config.yaml
d_mlp: 1536
vocab_size: 2048
qk_norm: false
init_std_down: 0.00224
beta1: 0.95
grad_clip: 1.0
steps: 9562
dataset: "wikipedia_en"
Each number is 200 + 40 x the weight over the matrix's rms, rounded and kept within 0 to 999. Layers, rows and columns count from 0.

# down: layer 10 MLP down (transposed), 1536x384, rms 0.0308, rows 935-951, columns 0-95
# up: layer 10 MLP up, 1536x384, rms 0.0307, rows 936-951, columns 0-95
down935,204,247,243,217,205,271,191,237,190,207,191,209,231,171,245,181,165,148,221,209,281,245,212,161,181,175,206,122,198,212,104,235,128,274,166,210,187,205,152,165,190,240,210,169,189,175,249,293,236,191,185,161,112,179,170,241,193,192,208,219,195,212,186,200,199,200,194,189,204,184,156,197,153,181,134,179,193,197,212,176,163,235,220,220,191,202,205,206,192,168,195,160,280,188,240,195
up936,237,183,254,234,139,186,178,44,273,168,134,206,213,146,205,229,193,135,217,219,269,207,204,228,191,210,211,217,192,193,196,161,223,221,217,232,263,191,219,218,109,230,195,173,132,179,211,212,174,263,175,257,218,146,184,237,236,147,184,131,159,144,242,223,251,250,232,277,199,244,158,237,284,276,193,268,268,156,251,215,227,276,260,198,188,52,188,203,198,245,217,197,180,205,215,107
down936,220,237,200,347,310,175,250,203,250,234,190,200,193,243,173,253,195,232,241,185,204,138,137,172,192,206,163,170,190,223,242,172,169,272,160,195,241,223,173,158,154,138,225,210,177,244,123,202,207,263,215,188,190,198,196,258,227,292,249,177,217,265,208,142,230,129,200,168,224,175,149,258,172,253,190,187,217,181,184,212,296,214,197,188,198,193,148,167,197,174,141,230,210,180,127,192
up937,179,225,180,241,252,237,97,234,114,216,223,168,294,208,228,143,161,149,184,201,217,243,199,114,164,188,171,220,197,183,125,184,237,184,285,229,109,116,210,184,210,172,269,280,221,211,196,174,221,220,205,234,285,174,153,204,206,208,178,225,218,222,211,180,190,162,174,166,263,220,184,248,207,159,187,165,225,247,219,183,208,283,264,180,219,159,231,214,111,197,190,190,189,186,204,214
down937,191,190,137,222,175,224,231,233,259,192,278,210,171,172,220,91,169,195,218,233,209,183,195,171,212,232,253,251,216,222,261,166,216,179,172,164,191,183,195,176,114,183,99,204,192,197,168,222,244,149,210,168,126,271,244,212,129,231,203,193,236,183,215,161,188,207,199,262,217,191,275,130,202,173,180,202,167,168,203,258,232,251,209,219,204,181,179,137,180,226,162,248,263,264,202,254
up938,216,178,220,267,238,183,179,174,128,178,170,172,123,205,177,176,248,150,192,229,168,136,127,148,216,238,206,155,207,194,217,198,213,146,229,135,215,213,225,155,212,219,185,168,186,195,202,126,186,260,158,209,153,225,221,216,246,135,238,272,190,174,171,230,198,102,173,215,184,251,214,180,156,256,209,247,242,223,232,224,199,233,224,196,230,160,172,226,142,224,181,156,224,294,194,232
down938,236,213,231,234,194,207,216,243,216,171,147,178,194,204,171,204,110,154,230,234,197,189,216,166,224,224,245,166,229,136,174,248,241,149,203,289,238,181,222,151,185,184,230,195,120,229,211,211,218,173,133,215,210,156,240,231,282,202,126,112,216,235,250,212,144,108,172,170,230,150,215,247,120,218,172,170,226,125,271,122,177,177,213,172,212,212,197,227,232,226,181,189,245,215,173,300
up939,142,136,168,218,188,224,155,199,156,230,208,187,185,204,259,196,168,165,164,235,128,180,223,107,161,134,233,212,244,188,192,255,202,241,147,210,214,246,172,228,236,109,157,135,177,226,194,189,183,208,208,178,142,179,143,181,246,169,218,195,98,211,153,227,228,277,268,174,232,232,218,198,88,233,237,183,206,243,203,231,239,126,133,148,194,210,247,225,169,185,170,258,90,165,192,163
down939,195,237,177,189,206,220,190,260,229,246,202,174,180,216,231,186,210,160,191,202,185,164,220,124,169,199,128,302,207,170,193,197,211,220,156,154,155,182,141,235,192,139,213,144,200,211,196,273,209,193,169,169,130,249,257,191,204,149,258,210,178,210,172,185,181,214,249,230,232,203,203,179,233,227,221,177,205,226,204,304,168,145,200,166,158,234,314,164,232,246,219,303,119,120,259,172
up940,123,239,187,193,102,205,165,229,198,222,206,220,253,225,223,255,164,231,189,152,258,213,223,256,168,178,140,210,249,209,253,184,210,227,262,156,173,259,165,199,245,228,248,155,171,180,210,192,178,244,203,234,94,181,211,168,145,144,239,213,190,158,170,134,234,243,216,215,268,192,199,301,251,219,236,189,248,171,213,247,234,206,257,154,188,183,142,249,208,167,212,181,229,126,229,159
down940,245,198,144,124,200,219,154,147,160,189,222,161,156,169,218,226,317,217,195,260,208,206,230,160,282,134,180,268,206,227,281,224,225,193,169,200,259,220,257,188,199,183,244,163,210,112,111,217,156,178,249,254,130,209,232,183,233,243,293,204,184,190,175,111,204,163,211,58,173,202,187,236,204,191,219,216,301,234,243,157,158,262,215,233,224,117,176,205,189,192,241,193,236,257,119,185
up941,159,204,274,247,193,212,101,222,214,188,183,229,180,183,220,154,181,198,184,246,219,235,210,117,169,248,188,226,190,180,195,227,181,203,215,234,277,249,207,119,196,182,188,195,314,206,194,147,122,222,179,157,165,165,199,208,157,206,248,213,195,174,243,174,290,208,289,224,189,179,226,196,222,165,129,219,129,245,207,273,205,239,237,207,205,218,242,217,169,99,209,156,196,220,191,160
down941,198,235,197,193,199,188,167,168,213,188,229,194,180,185,198,184,140,130,165,179,219,226,194,170,218,288,109,144,189,193,225,216,231,239,217,213,244,228,229,169,200,118,214,242,247,243,216,238,247,237,254,192,240,239,187,221,254,155,159,214,197,234,269,268,216,198,143,155,235,143,187,107,160,166,205,189,227,214,157,195,166,132,195,210,169,221,212,247,190,211,193,185,214,213,244,168
up942,252,253,214,190,165,158,125,226,275,158,271,203,181,174,224,99,171,146,142,214,165,240,247,165,159,247,166,190,231,224,117,219,225,229,227,185,285,192,225,181,234,270,266,221,146,203,141,176,238,150,158,205,245,203,215,194,191,189,196,236,192,228,248,147,175,286,105,158,151,267,161,233,202,208,266,183,246,242,300,157,174,207,188,237,191,237,225,140,184,246,226,175,157,120,159,168
down942,240,102,207,182,81,165,225,149,133,273,269,208,250,217,120,289,158,227,146,302,238,179,202,264,192,161,144,230,203,97,183,252,231,226,145,148,236,258,164,153,174,211,248,275,150,208,156,188,223,214,200,277,262,191,220,186,214,174,139,186,229,167,211,188,203,194,100,191,217,241,270,166,165,277,173,147,197,201,163,92,272,202,202,252,156,201,212,109,240,194,164,164,130,219,255,111
up943,211,213,243,233,196,216,198,192,223,169,257,205,202,233,211,176,149,225,191,241,249,230,178,197,193,181,204,213,239,203,216,207,172,190,233,221,219,194,210,164,225,283,255,171,134,172,223,179,204,197,209,232,227,136,216,300,239,271,246,171,203,198,184,192,240,174,106,240,189,193,174,138,247,280,173,156,170,203,235,194,183,226,173,252,176,179,165,222,188,191,248,158,149,208,269,152
down943,170,156,249,262,202,194,210,166,196,170,168,159,251,235,265,164,189,204,228,143,214,262,204,188,223,251,84,236,279,217,166,158,194,172,215,231,168,193,254,204,237,168,194,196,240,202,293,251,285,157,180,260,168,213,190,247,171,215,203,133,202,161,232,203,203,204,230,260,224,168,252,212,248,296,250,339,138,115,283,168,156,214,199,163,251,179,184,274,168,169,141,221,175,170,293,246
up944,162,214,169,261,186,184,213,226,240,219,247,181,127,217,207,180,266,248,193,199,221,262,193,124,218,208,203,172,197,209,162,235,249,193,193,169,166,266,212,245,160,201,221,214,184,161,167,237,181,246,165,163,171,129,174,230,190,212,170,210,216,174,229,120,246,195,245,153,259,144,199,197,131,197,178,223,136,213,230,215,123,208,176,203,214,213,201,196,173,206,197,171,160,193,210,239
down944,156,224,98,192,181,200,230,209,197,233,157,201,213,186,173,230,186,133,195,233,191,222,158,204,138,151,166,210,219,167,133,179,211,151,208,186,193,182,221,187,223,188,131,194,223,211,172,214,159,183,246,180,101,147,190,272,206,198,199,204,217,198,193,200,171,202,153,177,191,225,174,212,263,233,153,159,218,156,248,170,187,188,183,206,270,214,266,218,283,194,173,271,213,115,183,123
up945,229,108,158,154,196,244,180,212,192,268,197,260,215,175,197,205,131,164,207,200,129,130,211,143,180,235,200,202,185,227,165,251,271,230,153,203,166,216,226,239,266,251,199,257,265,194,195,255,170,161,188,132,179,212,186,253,184,225,190,135,178,156,159,171,202,246,158,163,239,199,182,169,175,159,235,197,223,197,128,172,146,209,150,188,231,170,192,233,236,257,202,205,115,96,178,298
down945,181,274,178,229,195,173,127,302,211,198,176,191,256,230,153,201,173,257,212,162,198,201,273,230,196,208,286,200,188,185,171,240,166,267,263,156,173,112,190,235,206,184,246,128,224,110,195,193,165,204,142,164,212,169,229,258,193,136,255,239,244,217,210,178,198,153,255,186,137,235,206,189,235,256,216,176,184,112,212,192,186,212,258,164,177,209,259,206,203,180,204,238,132,126,202,245
up946,206,201,234,227,221,229,179,220,171,244,174,195,292,249,261,332,251,164,194,124,177,234,251,215,180,283,305,211,190,227,248,193,137,160,257,190,253,177,227,172,201,181,283,240,254,204,173,199,171,191,189,243,187,221,185,263,205,239,266,146,182,139,227,190,191,219,149,254,130,200,226,227,109,169,217,194,208,152,220,209,185,209,189,229,236,183,215,289,206,108,180,247,214,217,176,243
down946,175,168,196,166,192,233,148,182,209,256,205,216,277,198,228,164,152,137,242,174,182,218,221,206,193,228,214,184,138,222,234,260,202,221,146,255,234,322,190,211,256,185,135,208,183,257,156,308,247,306,260,227,175,277,166,118,236,156,225,197,165,183,182,153,228,184,192,230,242,177,182,201,172,261,164,248,203,120,205,193,213,213,272,286,160,168,252,188,214,189,225,178,216,146,188,165
up947,186,168,164,229,204,237,185,192,227,188,264,185,216,217,256,207,291,137,180,226,222,182,219,262,138,233,245,244,163,176,165,203,163,227,259,180,195,185,169,158,241,212,202,206,134,269,171,205,124,196,247,228,264,203,210,230,278,268,175,222,180,220,154,218,211,263,168,246,240,202,122,246,197,294,277,232,193,211,142,192,220,223,205,234,225,203,139,284,287,237,158,202,169,181,211,184
down947,158,223,199,124,254,226,172,102,140,233,179,137,221,123,248,207,232,197,275,179,178,179,328,179,254,141,171,168,205,190,165,210,251,242,180,153,258,237,177,171,160,98,178,197,262,162,166,237,252,196,209,177,268,243,182,142,129,247,181,157,183,201,287,200,263,280,188,172,201,178,185,286,313,180,269,210,202,232,241,178,141,251,187,207,178,136,243,258,210,133,185,234,127,175,204,203
up948,242,196,261,220,177,187,187,157,146,213,201,212,193,157,192,300,147,230,210,216,194,190,242,159,182,213,195,188,179,214,186,206,229,185,229,186,250,171,150,210,234,242,168,161,197,241,236,254,136,178,225,158,229,191,183,163,217,255,203,215,171,165,203,229,216,220,196,215,219,233,203,185,185,170,204,229,76,199,160,241,180,225,249,160,214,124,201,212,199,237,181,161,337,295,120,161
down948,277,209,218,150,216,155,170,200,170,205,257,166,189,165,157,115,160,187,182,211,202,206,159,233,222,98,199,211,135,233,276,215,297,207,198,110,222,196,212,154,115,173,196,144,205,150,204,177,228,151,216,164,145,196,242,194,195,221,156,235,166,217,202,225,203,234,184,236,241,183,161,201,196,228,173,133,247,182,201,145,233,238,179,174,220,277,227,147,218,198,215,240,215,230,279,132
up949,152,219,200,242,154,234,202,259,266,223,187,247,157,222,240,154,191,135,151,212,157,231,158,176,204,236,197,129,289,121,230,210,224,206,241,132,213,243,172,239,213,178,139,203,226,204,145,268,141,147,264,190,204,214,159,171,227,194,202,207,215,133,238,168,194,227,176,175,200,151,231,250,232,265,146,200,267,153,241,175,179,290,173,198,206,173,180,208,158,143,161,118,203,187,213,202
down949,157,169,255,233,153,175,219,154,205,124,144,200,174,150,209,227,235,174,214,197,148,192,256,203,187,169,177,174,183,163,241,250,157,232,156,234,137,146,246,190,171,163,222,225,166,210,220,123,168,192,180,191,153,203,149,212,212,257,206,225,210,237,188,230,213,170,194,220,225,182,197,216,219,163,239,184,209,203,253,202,271,210,209,252,173,233,238,161,223,220,185,237,179,249,191,188
up950,177,202,216,182,185,243,199,235,194,242,223,157,166,146,203,189,246,173,247,231,198,229,176,192,203,198,201,127,176,211,166,227,173,172,161,200,200,236,156,200,134,191,217,223,179,197,153,198,186,158,149,228,226,237,259,234,185,240,185,213,215,169,243,132,186,191,267,191,205,227,229,131,221,182,238,211,79,201,219,177,204,251,260,232,181,251,159,182,167,243,166,218,202,213,171,192
down950,216,189,139,234,236,178,196,207,178,232,148,262,224,285,223,263,233,234,183,113,183,157,198,186,230,282,179,216,218,191,194,153,217,226,219,203,202,204,212,170,182,139,216,206,203,156,201,271,184,265,269,215,163,161,153,181,267,173,201,210,239,215,127,235,275,225,163,199,263,142,136,182,181,156,120,182,238,213,158,237,210,132,138,214,196,209,206,251,229,246,256,186,184,115,197,156
up951,216,224,210,194,179,231,234,235,208,159,235,205,204,186,260,140,131,113,211,201,208,265,240,212,137,281,144,206,245,176,177,260,153,145,206,162,266,175,284,171,225,217,141,161,231,224,142,158,182,200,256,243,154,181,156,151,205,251,260,161,205,224,254,183,231,175,224,273,275,151,246,217,230,205,191,190,232,153,230,80,170,193,164,267,207,166,163,191,186,208,148,192,205,241,237,188
down951,176,194,223,154,218,166,143,231,195,237,126,222,160,161,240,183,219,213,232,142,226,226,214,209,183,149,227,277,240,211,247,185,235,157,158,218,197,282,166,245,169,177,159,177,141,274,218,208,176,175,241,156,227,178,165,256,187,201,151,155,213,185,226,231,199,180,229,208,161,181,185,252,186,132,197,186,205,146,163,187,276,129,163,176,243,173,138,286,151,222,210,104,206,222,178,215